config = dict(
    norm_eps=1e-05,
    rope_base=10000.0,
    weight_decay=0.31,
)
Each number is 500 + 40 x the weight over its row's rms, rounded and kept within 0 to 999. Layers, rows and columns count from 0. Numbers have three digits each. The size before them is the row's rms in percent of the matrix's.

# down: layer 2 MLP down (transposed), 768x192, rms 0.0235, rows 348-383, columns 0-191
# up: layer 2 MLP up, 768x192, rms 0.0468, rows 349-384, columns 0-191
down348 066:507490582491524452485538409539508512530498560461474453572469476499438525494520531624513464529541476478487506463474534542509510505518528508473542432470555486550450491500489514531526530457501516549471517513472547480559576533475429554498472486472517496464441524506542469512536525448444503521432475485536533430505527505515529474587499525510491461502450585496448511548486539503583455540509480504474524436532485474493545418564478493468498409446514523552486445489427515477446560544492511481447428549507432536454517551547524459460468476388424501485466484531508524494513486568494537582
up349 100:456530458532560551441526500446558513501488528523569497469564532506509523505403456499537503500527542517540540480497512479451558480477578524527487454514517556511449417540460538517529552514494444500519541538513543432544492422462530495455597465570524513545521511577472475533517535493527488478527449454487398512508492432482476483480488545520462529483396476427539486502553403478504500446573531479474541494566558511470459483535460487533458549480458471427492547567489524474518517479434509549473519464470491486425524451462397457539439448498482519478465495526519504495493467469461465461
down349 087:498470522525525552444491517436498445508473569520525524491512452570453470499449451518529485496467549461566497520479509520481470446524506414507509552496526486519487551465495511475488587527519563549503457459460480494486488548491481523470564512476460560434479453422524455535485456540464535566528395549569576549501497493606430582460484486521455556496508466502449541493512511519518491474546457483515497458456547499557528495511331564530502433565509502457509501464457475488459515550505491462498502483610550522542488488477512449487498461481567492513518496472469488530465458505463507559
up350 085:496522511415512493501476446445456483477569473481486479541446449529521528520485480496539521512555409480520491475553451467374503514411489439414517540437509498515508579497516429510546551539551496500509503569505492545581492534508473495501485520513454498511490531459490502491472540531537478425486460471533502477490500505459461570502495514539480550525468459527429527441448424541494474548454530436480576486567517525492481395503479520459547477529541553473425462562466526475553496467548431502478506460448462527479524546559501478443487500400565481489538494474511522535501526553554542563
down350 071:489446438558454566488534559560564522510490544515469546459526568506555463475472525550439468462465569489526541523453497547542540518526496549562467558552493470454466479535473518434449482442481464446482497431466419467413504439533484536564524421511560513499510489540511524528500509498540536534528549500498505499523472486541500454508543525477516414484489539440528482508542557433450484496489510489519456534443519555513509533513344472568440510514450522462528528494556455510426427551462522473548489498521550493555489463449513518501480478535439485515480536513558510522531517471431489441
up351 049:484429492438485514456465524521501487471486509487461486500496496465474497544459476513528576476502508527530559513524462480372455493472678487472544530477510507485519454537592505540486441521504568493485550492488506552535512555495579491518459507544413489555507530372507505478418502547506457537546543505463541526477532479495514482490482480521500541541527425501510506546434491503484522517484542501517444545487502386452495528539486547556557516484548626451535476478540480489456423495490507481521492516492535516470518460591464468529471489482514510477519442471507493486520453510531490430
down351 039:464543465589454453520526467549488491537484470510534481494498473514529545416489503510495471512496434513504440442504531533604479482527407547453477534518477503511421520502419543507500544481512453492515400496523485429526485466456409575458565485454544544500480433596566442477595535457495475522453519492510492461554452494489468581564467492497494433505503494516479506490522485530519449487509416483523555484499501563555462450464489472500488495537463445535502528507522534519530592509456461493522542490512460493526481569506539489475569495589501498512479587531498534526474579514452514530
up352 100:483502501519445487387511574516486543489494454466509457496488476505480475535470452503512505470474522488442553467574476503511491509505550477516581579466511407532463433512447507460445551555471541515483528555482429557534512492530541494380497520501501499523512541519513479502450424502493474522526503452523566537524519520582566427497521481457526523478589444515498498477516467524556435517527491582479537547522456496458445495446481590488486441456458531539480564519489503562422543477557547518540525547449519526482468515469515432567553547524502569540472547475491543478517471563493449487
down352 086:532507409494534576467467585511527481474505452487472454490476513461514427540459519503542544529469486483502572480470511459436517454503465521503502471567516512532570504499505460529490419569469488512519491494556499473498489549588442532471518419515518535472481520501611527560526541430453539482571575496488473506396484450479481543520526513511477500477468457537551479487542484481525501539554495490519453549453540525541460484485346443512508524524498455514467511526488470493527387476505533487466479500473461524601524547494468524494529519458514548531481570492494487499535519444492390519
up353 138:499514457537494398467523538470508431537521510474507453463511517466501526503454490544458488489442453543519557477435499529490545528501493517499522472482479482530522448492479454507481434565538401563449535464498479496516493414541533458498494503558538404502469457503395492390573563452551461481485454431521453487577455534454466536435508483512467522499446538443529401454455496561576542496459498497471479511577522511509561564523490545547465550472494585497491563491511461527532523477513526530538473497496477488521515508527509581467501461491511562550485538460504553461550535543535514482
down353 117:414553487530431559522523534461444517461497513531455466459471520491564486482534519494542484496503485476463489450538519413490486489454463544458626522489548516511489542539483457492460467457510535529445431465525479510451488491495602512536550515486502528476477478489514531495530533506535519473417469495498462500456482557505436462535595483502429524584522530553492463537491535499541471526473522521523486548498462547482554495501289530518495480567489505506484403450465515485486504546488500497584449479464531518522515508487469453507542466507469559495541449537514523491567558503492544523
up354 069:534522535527494499520460541478507515524523512504447447493450425468494499510480459474581512463511484537503560484456506436512451469509527532461466473526455532482488505480469579527570503527552471518455517454498519477518513528463535528545415491532450478482467491555518422527453466479492482461500585435500456522437496481506576491520452496598488500498413467492511564452517532501482396540496609527468475499584454511428474488502472473516531529538521520398588502501506502473595486509379465552480547462491491475543435497518497486444459475547507539545493519473522509443533483565491444567
down354 058:487481396456484498471540420509482486452441502459527529503591598480504504489481510511460544471552514448483501455494522572444487590529471453522580513524563487509470498513487482477391429532487493495506510531486437514453553471545473442467492436474511509498533509443488558543536524491508561514536391537543497500552501531503466555516465508471525474520496528512492453522484530476577573489498394548523530534393559539512545473501408486543445505480501484542510486486498506565452478520557476474489504509513586490582515490543488525522472460437534449448552466539502448523468463501500473494
up355 113:428571472468530524558483453567405533480481448477458518446523447564488490544524455448502484510473487513483526519452620443460456565467552487530483544516477503438527504536570469491486512484519412482372524452461492499465463525558454516513463522514450510475473533550514530488455469474509498516451545486529425515474585567474454511535475538513503439526500475457485500541491481520530463527449484575488525518456481486553458446563489449470511502507483472484480376509435534540520528536506459525485549543546425520488571466511542481516501515444531518451526493543501529424521514425530511536
down355 116:503402539526431486457516595464549487516499561614536489537481550421514490452507519544450504504487482489499447467488444545521515487500476524472518462490517486578497467495366553486493500538481511561618486542575509510524555462473543507514514480484512504517524495437427472519509542539490448467520465545470574475523414422530553517453564462475481549472509493502522528461521510516479523447463517471530467467561543481477499508453450556522476528464502547484534589527588438464468506494499555428526447465435528480521452513479494505465501475527493506504502523443520534541477469566419493503
up356 125:490480484492445496518452487447448503535510518532497574459510505468525519550520435487485566558496429511479506431422584476540483494516520592503507415441486557463548456480516539509569552490523456531461513517522424547563455382525475415502538497484462473542502396457456520484486510437552468484516523421412475557550544443505501462465523525476499506523463476505604462465508521463562507487459568494483490485514465561543464508509520529475459461523446516450532549518532447502530538502450506485410501499524499500485584480492442521493562469479542577543519476499520498503502523481477536498
down356 132:490518583447506529500500548553488523503526477434480483461493479548514504408540479468548459432540504501557484531515500465496512512495500478503451516487486499462498552538472560477491424465459489446527465534528595435459463585522509526527474522466461536528475524527433446465473426502498503434478515565569480495446530500514444498540498526511483475481574486538421433525472468517442437569570464493530448473519524514479499518494515517509504458531552464571447441544490609575484505550576437530528529488462468429564455452501499514527458554522481428454566544515487554553483475532572489490
up357 091:469499500484514448537518505453506518417524476477516466552483464483478484512476476509495551514479446541495479504489498514476524596422526489513495495511523541435497536484487502537544538508540482495493522524477571456547523583501478513493472477543479491610469536505483547478573519484465500476568507506558437449507395448443533496495488446528488473573510529493489541476548377522497437560480488477408568474520524396553498485496487436629596548463572474565375501509495555517493514478526506589473539454466529520519497528483507535485491464526459538471513486508457511512513492514501482514
down357 106:486522464499480544495502527532504501567538528499510524462532602528535533456567497505479459489492492452487483520519497462451469433560471457492535531526446508549509445516513470482464536464489525458469467512535464551483485443553447476493515504501537500472489497530462503533462433532525472540497453547473541592482573534553506458493566544478508560521510508505492477499509642542469497435481499498601464533487437583428481490462402562374407482527383527429579451508504467493495497523552516447540465487561515499470519546456523489471484513493451481525569520470521478487501508485494518495
up358 095:498542517442496429594455463480537465459482457509545459397505516472505560586517387407514517495443466513516521526527456459456539546575476521571505517509487519566538499477483556503504468475499609487503508518516550510482547562399564511445428498489501462515497506585462464457527488544491489496487482498476529533477521480489501491470530469529524487509509455502567477413553480525526427508455489515486500524557503476489498492508542407568441477533501519466465505489503469477485530494474527557433507404521476494502545518390475488570511468565530506460479488541568490496483462552518541530
down358 095:510476476511498589482491510436447499543499535418478517593490535535520447437506516577480480541584509485497481436511502541503489557464563494495483550513504453444507474532571463468467473533445393451478498505472492454536502449505466478562527467550472550469478514455509466532486511399499494507573558513517514550531578491536467549526453524521427525533462510516416529559481475543504506502553554530481501531423541536509521526417387488438527546450487472529468516488483547538512474433509474431529505554573439537498480519551518504451492553498501500494515511488423494450530555515449462514
up359 106:423601527496530502449488500419426512520463488515474466477499499529461492579498521537510474485449478460484467526539448452535513576498470462517538555565463452544468479505485582555527582458471516552537461506480455489464473582464549460518471455508450520432511449559481517511532500532533497517488480523527517457509507478530487488517549537477460466546447450498559504500546565455467562427505434470536451542533373471459465539476486522496469510472476434526545497513450510480515528503447541447576494571541495578515438470404453517505443477499495536512501496496541538544521521567465477430
down359 120:515496506472522523500510582570538471455504447513499499521537476444509535521490446479485523546587506551529502512549578503487457483451534549483469456423476531502564528529473502432425469538469482503485536480554508498559497492519442510492534544492466528518517447494495501498476478465496519520533490492526527541494489507508497478496430443468505567455495458523472557470476455498573438535491558573457481414509524469592538458593604481490497508481501480495446497488546446515439475465517521521426546438471578430556588549541541446409507423489552486491516505499469456476447494421504488589
up360 117:452441466532561542492513563556572475535496511525521526478494553506490443533479505428521443462493521492485483418518433454530481526447424547498436479517500514492527484505503519540511505476502602499487541536543429500533579472451541557577488439518469427532464521519507468420563618499549424509531488488545535428458490456484527498472523524467512529473481541443537473477462468524535464548474441524473580515493525542537517472442469534485454513506443559470524556435509503481571541485511522472481513522512407554492459526546582492463508511478558540524447415496487497478474509483424485480
down360 113:481523547432494564527540502552552522517504530471490480573480550516459416501485528466505508509444475526544486507466384514482480556467465482496480498517453571520521539469551504522563526474485516513461459498572514560546529532543578507523495508502509474464472476550543433417518487544489476563466470500520522446478519491511560448525466466457572515495480480444490449494450501462468524483463531516460496468512509488527485482481545505486479535447429493531507540452490451572536494423415525475483564548561524544559464578587495490381489485499505538540458471490528514519340516486444506488
up361 035:520392455548463512498595537452451501511483476506572503487507499509555505520545533483503498534531504519505480498582473554503541477513516412559514489518516448553561505455530498447511373517483571481452444548489476547466575546463513480456565576500477515608513468502525525514452456506534490514539515493445481473491514513558427468480511519479541492521521498502555539492438490483436460450539546430597494505513537502536484523542566456563454551480518434564535465450524516477568461507532487484544462514518484495481518409450468511454450526504510550522550520499546538490473526533465480414
down361 028:505573510497608493484371485568485517544568487555515450487516485481454503489471509483470501488477494538514526521531538529592438414520502514424492466488495569524444470512456521528472514455478493564550533512546474480536475464467573490545526436496524568445464524567549446430518511522476464561512493515502513482515475522507472541498516478544480552539513489491448502484574470499526512616467423482501437461518437502481474431426413543495585445533523522459450497486552505518422542463443512486538490499512491464544553502523494517506540466589491469477457532445472490516470518453505457535
up362 073:494493608536518532477477466425446504465484418474475526490470489484502529503507450464493479497465477512480493518459528515519427463450458551485545506550506460555512481542572529475515499491522448546462523520454470490489535502521510563500470525510514411487521460496536529535438438422524461515479531504532540506553528466481489534473543500531612539482514536510476489469487564452548398494467540508375470509492479483461483491480524581557481507453522507489474472473392571468488558556476515490486542450592549522489549529425570485498484468652576496488517470528527474520516497488502524509
down362 059:559517444449508520469528482574500472514480565577521432499510520468508512465456543539509491563503538535502509477442488466466568557503580424501442506443465489494427445479464462600537506574502445488554557490497509449495504473519540435531500460478514565521485505449451510489509502505417508474528497477483468476477489486448523510468472480517421454529517492487546508541534474543439574501477500469544491468539522463538458521496401456450524582495539544454583494515580420562523453475538538541536419515514431438510474470575458516497529517436465505555521502509514553464469480501495440552
up363 058:456557480495506441556497523512481483507555483495537481467516471480511447540468527506501542482459562500452499524432418566509514513641452524556554471532532453500463531537521456521462535464471483481535505446480469491455507486387531509440565523473523482522520495555535416440495477442498587522495495481471521464518452458558471586506535520511604460515538521521546506492523548448482478489497505438506494481573470579548462468465529435552512492457507441543580468509523513401562520495462531561436488436505519516543564532488509514487430492558507504421507491480486499512471528505484547470
down363 046:489519504501522542481467490508485473559513557521463518561517549457481574490505436518493460486492466483489490428578558451496531484403547515462446545488508505459516502492476492461555489532517536534521480487473502471564563507517448473536429481495488499509498545465449498599504523530542465478561450528501478504499555500482522449516477510499436586433495472485454481498501450560495538586493489552486501514438527487447541486486440520395470486497523513422442502527495451583441445472542463476532565531540497484524388459570473579543546486487500536540489492539470533533613426507557445523
up364 126:448446515474495493508529523496547414440486463457520526513477494491478487503515571474533529535510532513388510516501456498532476534503503486555451513527466482452507461490452474541477498514518456553561481533497520534535472572427536467541453523554481474573528584546498519478484525511534522540522491479515418421572394517469542510501531485456513511516495439448422468409461422551560460532509557501438458534523486502489447518572404531534535539525526478517492438551558511519508553455438463561579554517457423453497444500508540532532509550472532524472494484472502559560506527525492524534
down364 110:463420497520530503501447573532565469453506483443527513449550537532440465508548534504489467484529521506457504542504567491527458542522472484534468500501548518520501502532462487496427468490556447542511447504515517499491500522505506586578423473469483482510511500477525498484404445528587493489502479588541480511479451578551527494489563515458556532529513453497481530433496501514522383554540497466518451535509473548479494483434327501461465538544510488484446443506555484545469445546466448468523532450495504432499511501462528478510479580504488502461540509462519535519496562499514535600
up365 137:545481491551472433455556542494517425507555473442561528515447532511521489491484504489490464516469577541410498405449484495529547504559542503505472557530463559540464504516508479470441455553501482506413605517463469539515528503509546493535419454567425517509531514446452497524528470464517467443512455486542472522492450456523552425438526533513512538473441500451436432545533563503543509476412535526530569517517465530506446508489509486521517543560514451450551567468492503529487569509512548475526516504444495528536490463547501511484512505446535608500455500445573495472489539534456472486
down365 139:531466450479483449500461470505464452440519575470516516495435446521505496486531473462454539543439454520502493509447541499528487547533518493529503492564517576500504523570580497511445504485481496482435545456501452494535508540507551492513473479520389473515586468573465445569515494508524475488505499527531544481430532440469538462501509460569492522515487442541460517490566523446490549512436488540524542469483423516556446492497534464557550493524524521470533511537430456567498423520511504527502521502474482518569558490607515454451476542457539575425488439513538419504419570448464499466
up366 026:512493509558419510453482459499546482567529499519574501484408493533459518505509515478462466503483491433510502469572559527467520489468520533448461496519512555484571466450552439448520495525519545438475450507520493537484479594475407491511418483466460519429483506493508535578478464542478432494555459499484487484498428537503529459453497526461496533531555485430509487473454535531482502491541416436487438470494559439457482497497530500452514488418495471388396526484430497521369469539513489516526487490497566505479502484496424466515447501411507499520465491491520534478533476524533474530
down366 024:485527477508519515439446523459504521460458499446527463504515443411547502501504447541499484517510488490510533582409465433528492460437460497488515525464526548489452525507461512505493540492460464559538490410449493444513500512500508502526529560582513528545523502517482477449555510512490439451412534471467515497494501468451525547566472492529603466491474463483513561495553446460552514521474574550539441449513485521523507480503421517521506479455358506561511521526521477449521500479420585533480500488502451544522516585583551510516558474577493585426510525519507475538484541488488497465
up367 111:369549499434545463479524523447481535499457525509455531529467518575534583548455512495486477479477549462459481466491519463488459564496538521487534543477510465535469505484503545452507520513529503503442438556408435544520479552508475498504485514556354495437487527475480538446394535553535501511535451517503515480536502433556481532420535477519543527481491424466563472594483524497514475560435578538469494524486520476535498473456502482547507490505544455550513466521524537547532503548473568493583535519532466537477479513500566503431461477480499472510482480495553472498503468481508527405
down367 100:575479544537485507542464495612520473509464480583496526489513383449489481482553449505500499567492423526537506604571465515539497481510445471480434502508503456404505526500483552532547538522483486505535414423550551467500525441461558475451503468481514512507489482495559511512512404467446517538544594513474511559450521537483492464536480497492471497510462539500543499440517489503438504430558467498553491483525480482494517491527587448492560477490507544457492501484449511499416565471544407527491494483515536456481524479474450512451514496575506505477528534493479474497482591467481456570
up368 135:459485448536497447467495531543473513549478480463470537459403579425456562474467520491455471465513552508418512495490493451572564512498497461476503479497475482437551469488568515470453468509534481547513522514475468495481474506551526437554514457500497461514439517572495537454469558486551489539575574457579487439482494489510449572386552514494497389541533505487522463517545465481524541531488545542478475519522489570516570460549489560444469502494498524505568467512515453500509625495554534478563552474459498497489487512515448542481515502511472492534430539443533541440495505555473539485
down368 164:425417461487513453499486559513526580536498443451514528483426518464376537521515508500503495456528571491486494462472498480551534502407494451485487487551584549460529457448554486527511464520536487556543542519541487549450552498587507427531511453435451494522521471555509576509482503546545529468535560440440504440519513494493442577447466481468511461522498515541530464536496485446511563489493557526510470484526534486525558511526522531485518479511554457474489497467431399485428518499547435506560556509507474490466480514494452557441525519594481473456497547457502536494451490528530498448
up369 087:475427519493560447469589520464440530493546496489400449495529416525494459464466541521515541512522517498473505510501377529407476511552536472440589474530500471544534511553531541416463496484485495508478569578528550494534514495464467493445499531462448477481406488491530526531475452438475476495455570491508499510484467491569554565550557505543584461536481471516466518481536494516458501531480515465490522480563399540501473508532491446486553458423522493509517476472494458460601491472494503490508539514460463577454567491465512474513500457511563526448506508485504515546512555541472525453
down369 088:506524451516439558526407482584512482509513561538537552462482596452543590525470475459494528503496497464511494473492637466542552507501515528560461535439481486428499477497414473545480476504472489484482448459495457493473479518540517537549508423570578464493497483524417481481512539500507517481524438471490514490470485468433487429489497533540402528445568491472514493522499513499558490527489468541519460499431550516484507504453438528506487530562515458466469556542557508543421523512514469463489492492518501458557467449509492576489493582472399487541538526498488465489580505470536500560
up370 102:401459485411523425451564492488394528508442493490478488523591558477541568509564508501522441499430505473455558523514498500461543510492578467524514495446551485489431475523455401526455450490580440499454540553542510483495489509522581530497509511563433506484541555542515440487527468509493476559461465521519453504534476520407443526531495511489507528507497467462518438523569500514565487538464524485483452544497468532550441522538520566468557471549551478507475499483577501471556490439480507494468500484514457495505511458558416479503589538524520534536514529437484467524519522465488537499
down370 090:537547567578470572510458555533557504465570499472509517516431416514507434464482543482572528506508492505511503507487477487514497484552417546492455526505515480504541497518508566459528499449452548466554455500485461502463577525398500509538454496433512473502472570497464515490518504549515538505501529539459469521446494482566509532459597480526493501485532515541430561509497540434398484545545483527525502473454535473407564495523375465529456519510425531554505479454395474513500570462468443496499516487496519509467512452480528468525456485539473428507491568547481519457527524539525475500
up371 083:442392526467520450456440554461493514549481484521480480454481434421530509495472535516508550531510432492489552555466472517493452502494515607541455504490480521475486515504490503462510472501510463545527493539461541473532508497452439522571565425513443528534444537531533509524508482474471511441599469469496484433470373460560492475430516536499534518517479451504589444459463478449488518553491452436427581513442479439479504537513487517516537497492503504574497546497539520487461502450504485538499506498518594524460483495567466565546440466468461431483487492495470538543573526555477470502
down371 073:509550487563469483472493471568482535454574493585558509527523566561456538517524456531470499505526471542492498512498481493525551413446431487479526458499542486547501495513404482534447513471466510509479547495585440546512558501548457460463418512510453536478481486497534468550488513546565458506471538512502546527477607541552558535500471409515495486486483486438559550510482568544514491425488442494519443443501495484501512514528316489509456502517446558480518498473506403511473492551463531437536463497476480541498518537474494480509505519503503534542525517442495456532511449504508530451
up372 122:413465521565567498508472465379509474518439510522550502496448529460490583439542504412522559532451553477484502457506532545514486420507552528483523485539448493424532450561494559497500536538585478541497525568521450388621470487486512461487537455482516508489511549484474490438509559481543514514554492507476519434539483467452519561470482516482549509516497522505467488525480547510514536450473497497497459504503489470493431500459435582485522560580486498495511487475556562467530538544525545455516522533435496548519529514503466535506524544598552551515454447446485521521469503503456509525
down372 118:476429548525481465522497553477429454518516471551570482578446523504482553480533488479531567492502508514492560477463527495512543444524517451471492479518436556426483525440513482531524530531533435483582535497552513458565496530526511425435496470470482461429551512467531486471472469562428604465561530506430507431524455540425533506548473404490568514448509489477522537539443491500515519470485459496465501419525603440506421536523451515502478529484511538513538487469476479507572467548543480539532504500529534536511528532531487548488518517506467514522429541500528537505409474516435448469
up373 091:453539521492592478537523522502464483526448555468511466436472473534483481492538456455504478455484460489452481545437573442484494528544497499491451508524453503525393491441464551543497554476507450519463586505459462537446541488443457528486495538511470471491504539507544502452478518436497481475543585472431478494439478566584455536465507577580499536453518438524537507463464546547499525558460503563470587534527501439533496430499504517447538501514591478466555522513461471508507506529470503511541515397530543483523507470457549475435488466570540471464471538572458515492485547426483522505
down373 081:506437484478438563434489527488521514499516479581457516587563517425507487511473511528479512489490518485509496468550468558526528431457526525534547465472547467438591535541545440457434472528495487497499476503507487506582512495485540491511489464541488550492468485430462531568480515557543503568446425507560486564539596465443509511485480433405492494537523515509488521475530460452520471415513500473486428447473515536514539552501424478568464503504438502514492437479509466513517502473550510482490468573532483480457484449543431526550508504460507553503554454445584534522606489559503474516
up374 104:580426484554418475444483491385510430439429488504542512450529492455462548500520467541503475503513499512519447477440567457478543501553514540474550507498468495543500492494462512485477481465515537514432522489510491502548518449534576556535498524504449449472509568445528497476459516473499526502531528496534472471481461431448518567439528547419523540543495525463475500468523455482556459465460538509487541519529528546478496527442506495485530530456453569504530520499497557491562488501462554481528572585493495498549494500530544551461390430508488532516422530459362522454513545530534536465
down374 094:539441478549561511524429524472461453464462444465518426454568438483454515549504496442499474467468532411470449541558497432516474514508392512515459497565552593502470576469519459553456504465490462509498516560501482554477551484476519507511507496499487445452500582487549532521495468529512569481499470498494500552494498472504452561479443491465497482456493544465554464484544582401489487506464487547518537513445560517521470527476434494485507544483548507527463512454497538539517487515526503523502465482537501498504489496475436456546573567583482515469520613544461487530422428537551485567
up375 113:455497494458494502432558532501444486489535509508428494491501558539520506501526501493523520548488507489460549423471458519555530497484469489533483541477439469500558467501434496490470422525474469540480549568461461539564501472485479537394528468551549453488503463537546456511543509501509500477543473444461479527537509460480621528494557504515500456541499536405469483445590477553520534442517505524405568457521427421471508506536478564479514510484441445566515428460521474476489522501430542529492546504431522495474486542497442571510543451465540508580496497487568477480536560509418525483
down375 099:468477451534560509497511563505505446530562509454512540478412493559432542577487438541493577450505476530496538522529487486494502460570445480469446521496510474461560462468459508468502482526445548517451493497482464517487566568490473479495491509490473510483533438488605430525466468494511531482529547510479516447425501523482534475518552502566543620501528470475508527492520481573481505521507458559507498485489477469434530452501455567492540535516487454487540439474482467524470452541490512531463542451405591488453438560488533529523490445524531495539576471493485432508629531436474529510
up376 084:482479434503471503427508567437422497503498494491580432548523466438546523522507478525544471458501545498459497457574507525488515481524538512503486546485577481471438493596463522514428536467523515583554485527500442494529502532483511477499496518456429506574491448523532462442465514531526505543495541520467525510496503505554470540506495475445543564487525451444486466539436522470483398531511493477521528475552515494486568472454505545537406500537457496518586450399479543467443480405488530525514547543504523549541545454538534484473537511529551560390471484465495540517537513570501507539
down376 081:498513475509471482529529493510549454441516479422484498455571494543445504543525524519514512445580474505552454535371560489528490500504462527459457480566452618543533541412524512507513455468500459406498429499525508502486511498518513493467483456536487599473430503464468513517544522527483555516481540546465510465577513481467570458484531505500491508511469475564525530453502474454511535523500438456503537507450526508517447515544370504518514484455536548449502498620487495541484415489514483469482499481507485449527502531518467528532516483499498448572481579541528545552579474494510449469
up377 101:497486531469483482478485537485505493487469544458511522471514443473557514490499555503460500554474454541489555537551557514521520503517551556523370503530550617398560522542542523558470391526512536515432499412506477479487485483536494518466566508476462466499496487534454505479577487503513510462526523492529488506455483535454516569463566566491548505494491448463502508456478403523544444500549522567521547511522534473498511499467554567539463558525520439467463539534491514546527511497437441513531471499504541547459512481531444498525450490470503477412478486527540536506496412551476383452
down377 088:482514520465484532491477510453578511536562513494483558495518558545505446572580433492557520436493574496514481486442524466541544486470463509426544442466453547497462506461486443489560548463479530510544509518564470529466550491533507506481498522514490517413538502459452461520492577546517503525443530544438550540543513457503526492484469430509435492466521546560436502472511526482495541538467497434526468512562493545486521466499307446482467427444432518536496466460489523484562505584508473506474539516503420486532479505494452441474500517508533493504550519491477478517538536555473553476
up378 068:466472505545578449535538551538420498538470508502561478520513470502486498471569491460543479490538481450504507479398510507526444541474571481536459597480548517452494517443478470508462487504465430498437500530513446576546513480455508503474551456548503561547577482505509535481511478459473492530487562546552455466469471568460484514548516585514435464502458517524521484523419530556585466523470506463442511522518486458562476423528532513512519474454501458555493517487469518480508528521514448505499477551528464525445486492434489485482403481415468521563468532513453511544508600571526593516
down378 061:473501518453424536493467510485571525456541460502476546463522571526541508486452466539497523481407484539544497494531435535538551464546446550466559416488470534580567489521538514462537527517569524515558512527515526505469497491545478563496470490468440518411456550485475512457520534542547504493449462439490496545516529475494502498412518408445528548463507486465520510509576471472441497472486462550523428478410502507445502571479400538536422557551458504462512475536481519552477526523474529500503537494471527473500548526560497520522530432563546427469508466567564477512534444462484488482
up379 118:492456536550426419489490531502427525560484523521405497471475521437473494561418480561490583455508446498487450493489441530618463564507480533457572605504475468509483524515465421491443484539508518529535559530457552507528487518457533459524504531510497519448495469515512550458504491464519510456528508469557466585509487513496500523493503480485532540509477389468487470471490554547547466516477493432476496512523487468521521477490469440552513519442431434492574526545586482512467515501504582509557511554588546504483450475553530515538514486464521517464539508488442532542562461484520532450
down379 093:500457488459476489534516561499506499544515514475537455516533511452479485530452490506475509510644457479549480526503482477545473506440584575480480520538546580612462495470441510522515484533419443551542489482533571482528513444542520483476393471556540462451508460509492489460466520548511520494498555537496527445531433572472492569493435459522562500436504460471562549532458570473487474501459481507531488469481482562538486555538379452495504484508445532473471513449522458519496535426510444462489534496539544516507504454487430476466431525512527540472501472568510443541522463478536501490
up380 080:482566548595523473594493467498524482452523496530407468482496507502471477535525508494490511512473530548531546532435545470564471502429517539553450537504471482488525525429448524526517549478447472441472523479489456505525470484511487454444423434519547550517502521538530444526436515489539521533453585512506470495471529549419581548471488449568404449541411501505529567417528482517551431505442495519526467504477497381562491459544513487536490481504521538468552514507458494501525543535453498490469479542465464537554417459470524483463497526481473510595485499487523522488502466527506545450
down380 082:486527418440494557436503520503481551560492445431540567513552550467565467467503481580503458487545521478485437447572418575438502495521494478473565428466567488538469491517547493422507486557510510555478501536505487529500516478478457530519543560470473483504499503451470514473518480473428468476565414429535522470516477488537432506539511527466551561460527480538511450530493523495447496471578478476453501510518514575408506572457466522489440489466502475504501486467537510479489493472505507511559539451533506431463563601545485518531505439578543517465547451552456514519521533474488473563
up381 117:547540549490538449521541508511531426537444476441508508457532501488422458483526474488517509519542514557457486454497567491509492439550524544506456514525496455500565460488528485526487485582512593558587511439495535440565555447483502489452500475455476443463522536519390453446529422488536473507525542473474460515496523503478467457476531589469457454479587488447446525548554463575557506504480518497428563490592483474499531528512483529467458517535429450499574535492527508518523538429427508511508472528509499503525519555478482516570519557467525557494495448482456568463554485512480461465
down381 124:507469530454494491512515511600493469564449519462499493517546476564439464463576499500547520456591479461526500518488533534508453477566515523429473530547535535505494440436565492502424458524518552510510531538508509461501588461447500511426441490410491475421554545500456455481538434517460427534507568554449501456477533473443472507495462483455424475488524507477522543463499508492563547525454488415470533518568472483497544520500460472508571442463558460576483485437537486499468547476501452467550492552566483470572545603501477475516509550485505508505510526528454501503540518527466487458
up382 078:450591501468552457522511564561456547530518512434561444500505481492502486475452506511557492466484528550508491485446526459483444548490622504515603550410502547487408516490472418552477418464478409554505560577498468517522487510462490508446584529515433496510519516468492467443461532501471543444490489486546481464542550519509512532506486542521522506542573569509481496509466513538519503493494544526464484536513446447515503510501495436440451502462517511491617500493508451543498439550513505515503468491469536527486534505595414484521460451461503496584499484473457533505505562517513521479
down382 070:485451524590444515491498362453555432512460517543485606526480470538506592583519479527468541455500478511485482470500510520512548466491398518448448510567487472503575530521520556433558484520501518537495456452574461457486494486503490536529405519463508548445507483553406521592526528514545455508459515512493487477469487483506498532493532481516489512455429486517479475481531512503498492479515474487537533411464529550487505525507369523550485558557493485500387520481445489515477554482515453483459497516504463479495444492460531514502502475568559485459540539529539507497526462538516531497
up383 134:503467420496473512516536535524517487487464476432485573512472563497522531551459499435524565431524507513470480431453569557497523517516521541495499540554493472507451462494456501487502520562522423524507458550461453526509517516505556433492486501558431527575433534515470545461527535433568472523485381414464482552503472458537563438425526486461518526488442484468551472535541519548493511532549545502486561544586562581507466521539419475554456487418483429443483493477548549495482496482527538490506482495481546503497416459482548491516522476529562531492444463468514527469513535487497506547
down383 123:472481404519495491523478472496455509487432564501469559487508527524493497505523466500464542507456513462518530468471565529498535571502581530452542524511503533474443521557511468454567552607524498484487514513491500472587455508520510461477499522485477522487405489533530512532484511502505485501479449428467572568513518481543536479474525499513535528497482478497610481579490558537512542483562475499547550567524533523519510523535348515493535499450550504512482530452527546443396437395539494532470462451490495460441460436498552470418548451528504476479462438503493449477494456507520512497
up384 097:477507607510553495501539508513467512477568525496534536454491401543459552545576473535513530459518458462483469513594508482527436575409490470470495518492507466517528523412485475584634595489492442503498509511411476456500478476431534443482567485486501463513471512504481499485501512501510529529502508488451469457488465423514558467480483540542409489551522503492571482537540480506504509472497454451454539538463492428508539481504451433482499513467529499585519531535522576556516560505512508477420513545462448490442442494490438441503541525482500504505496467541473515444513530492471473458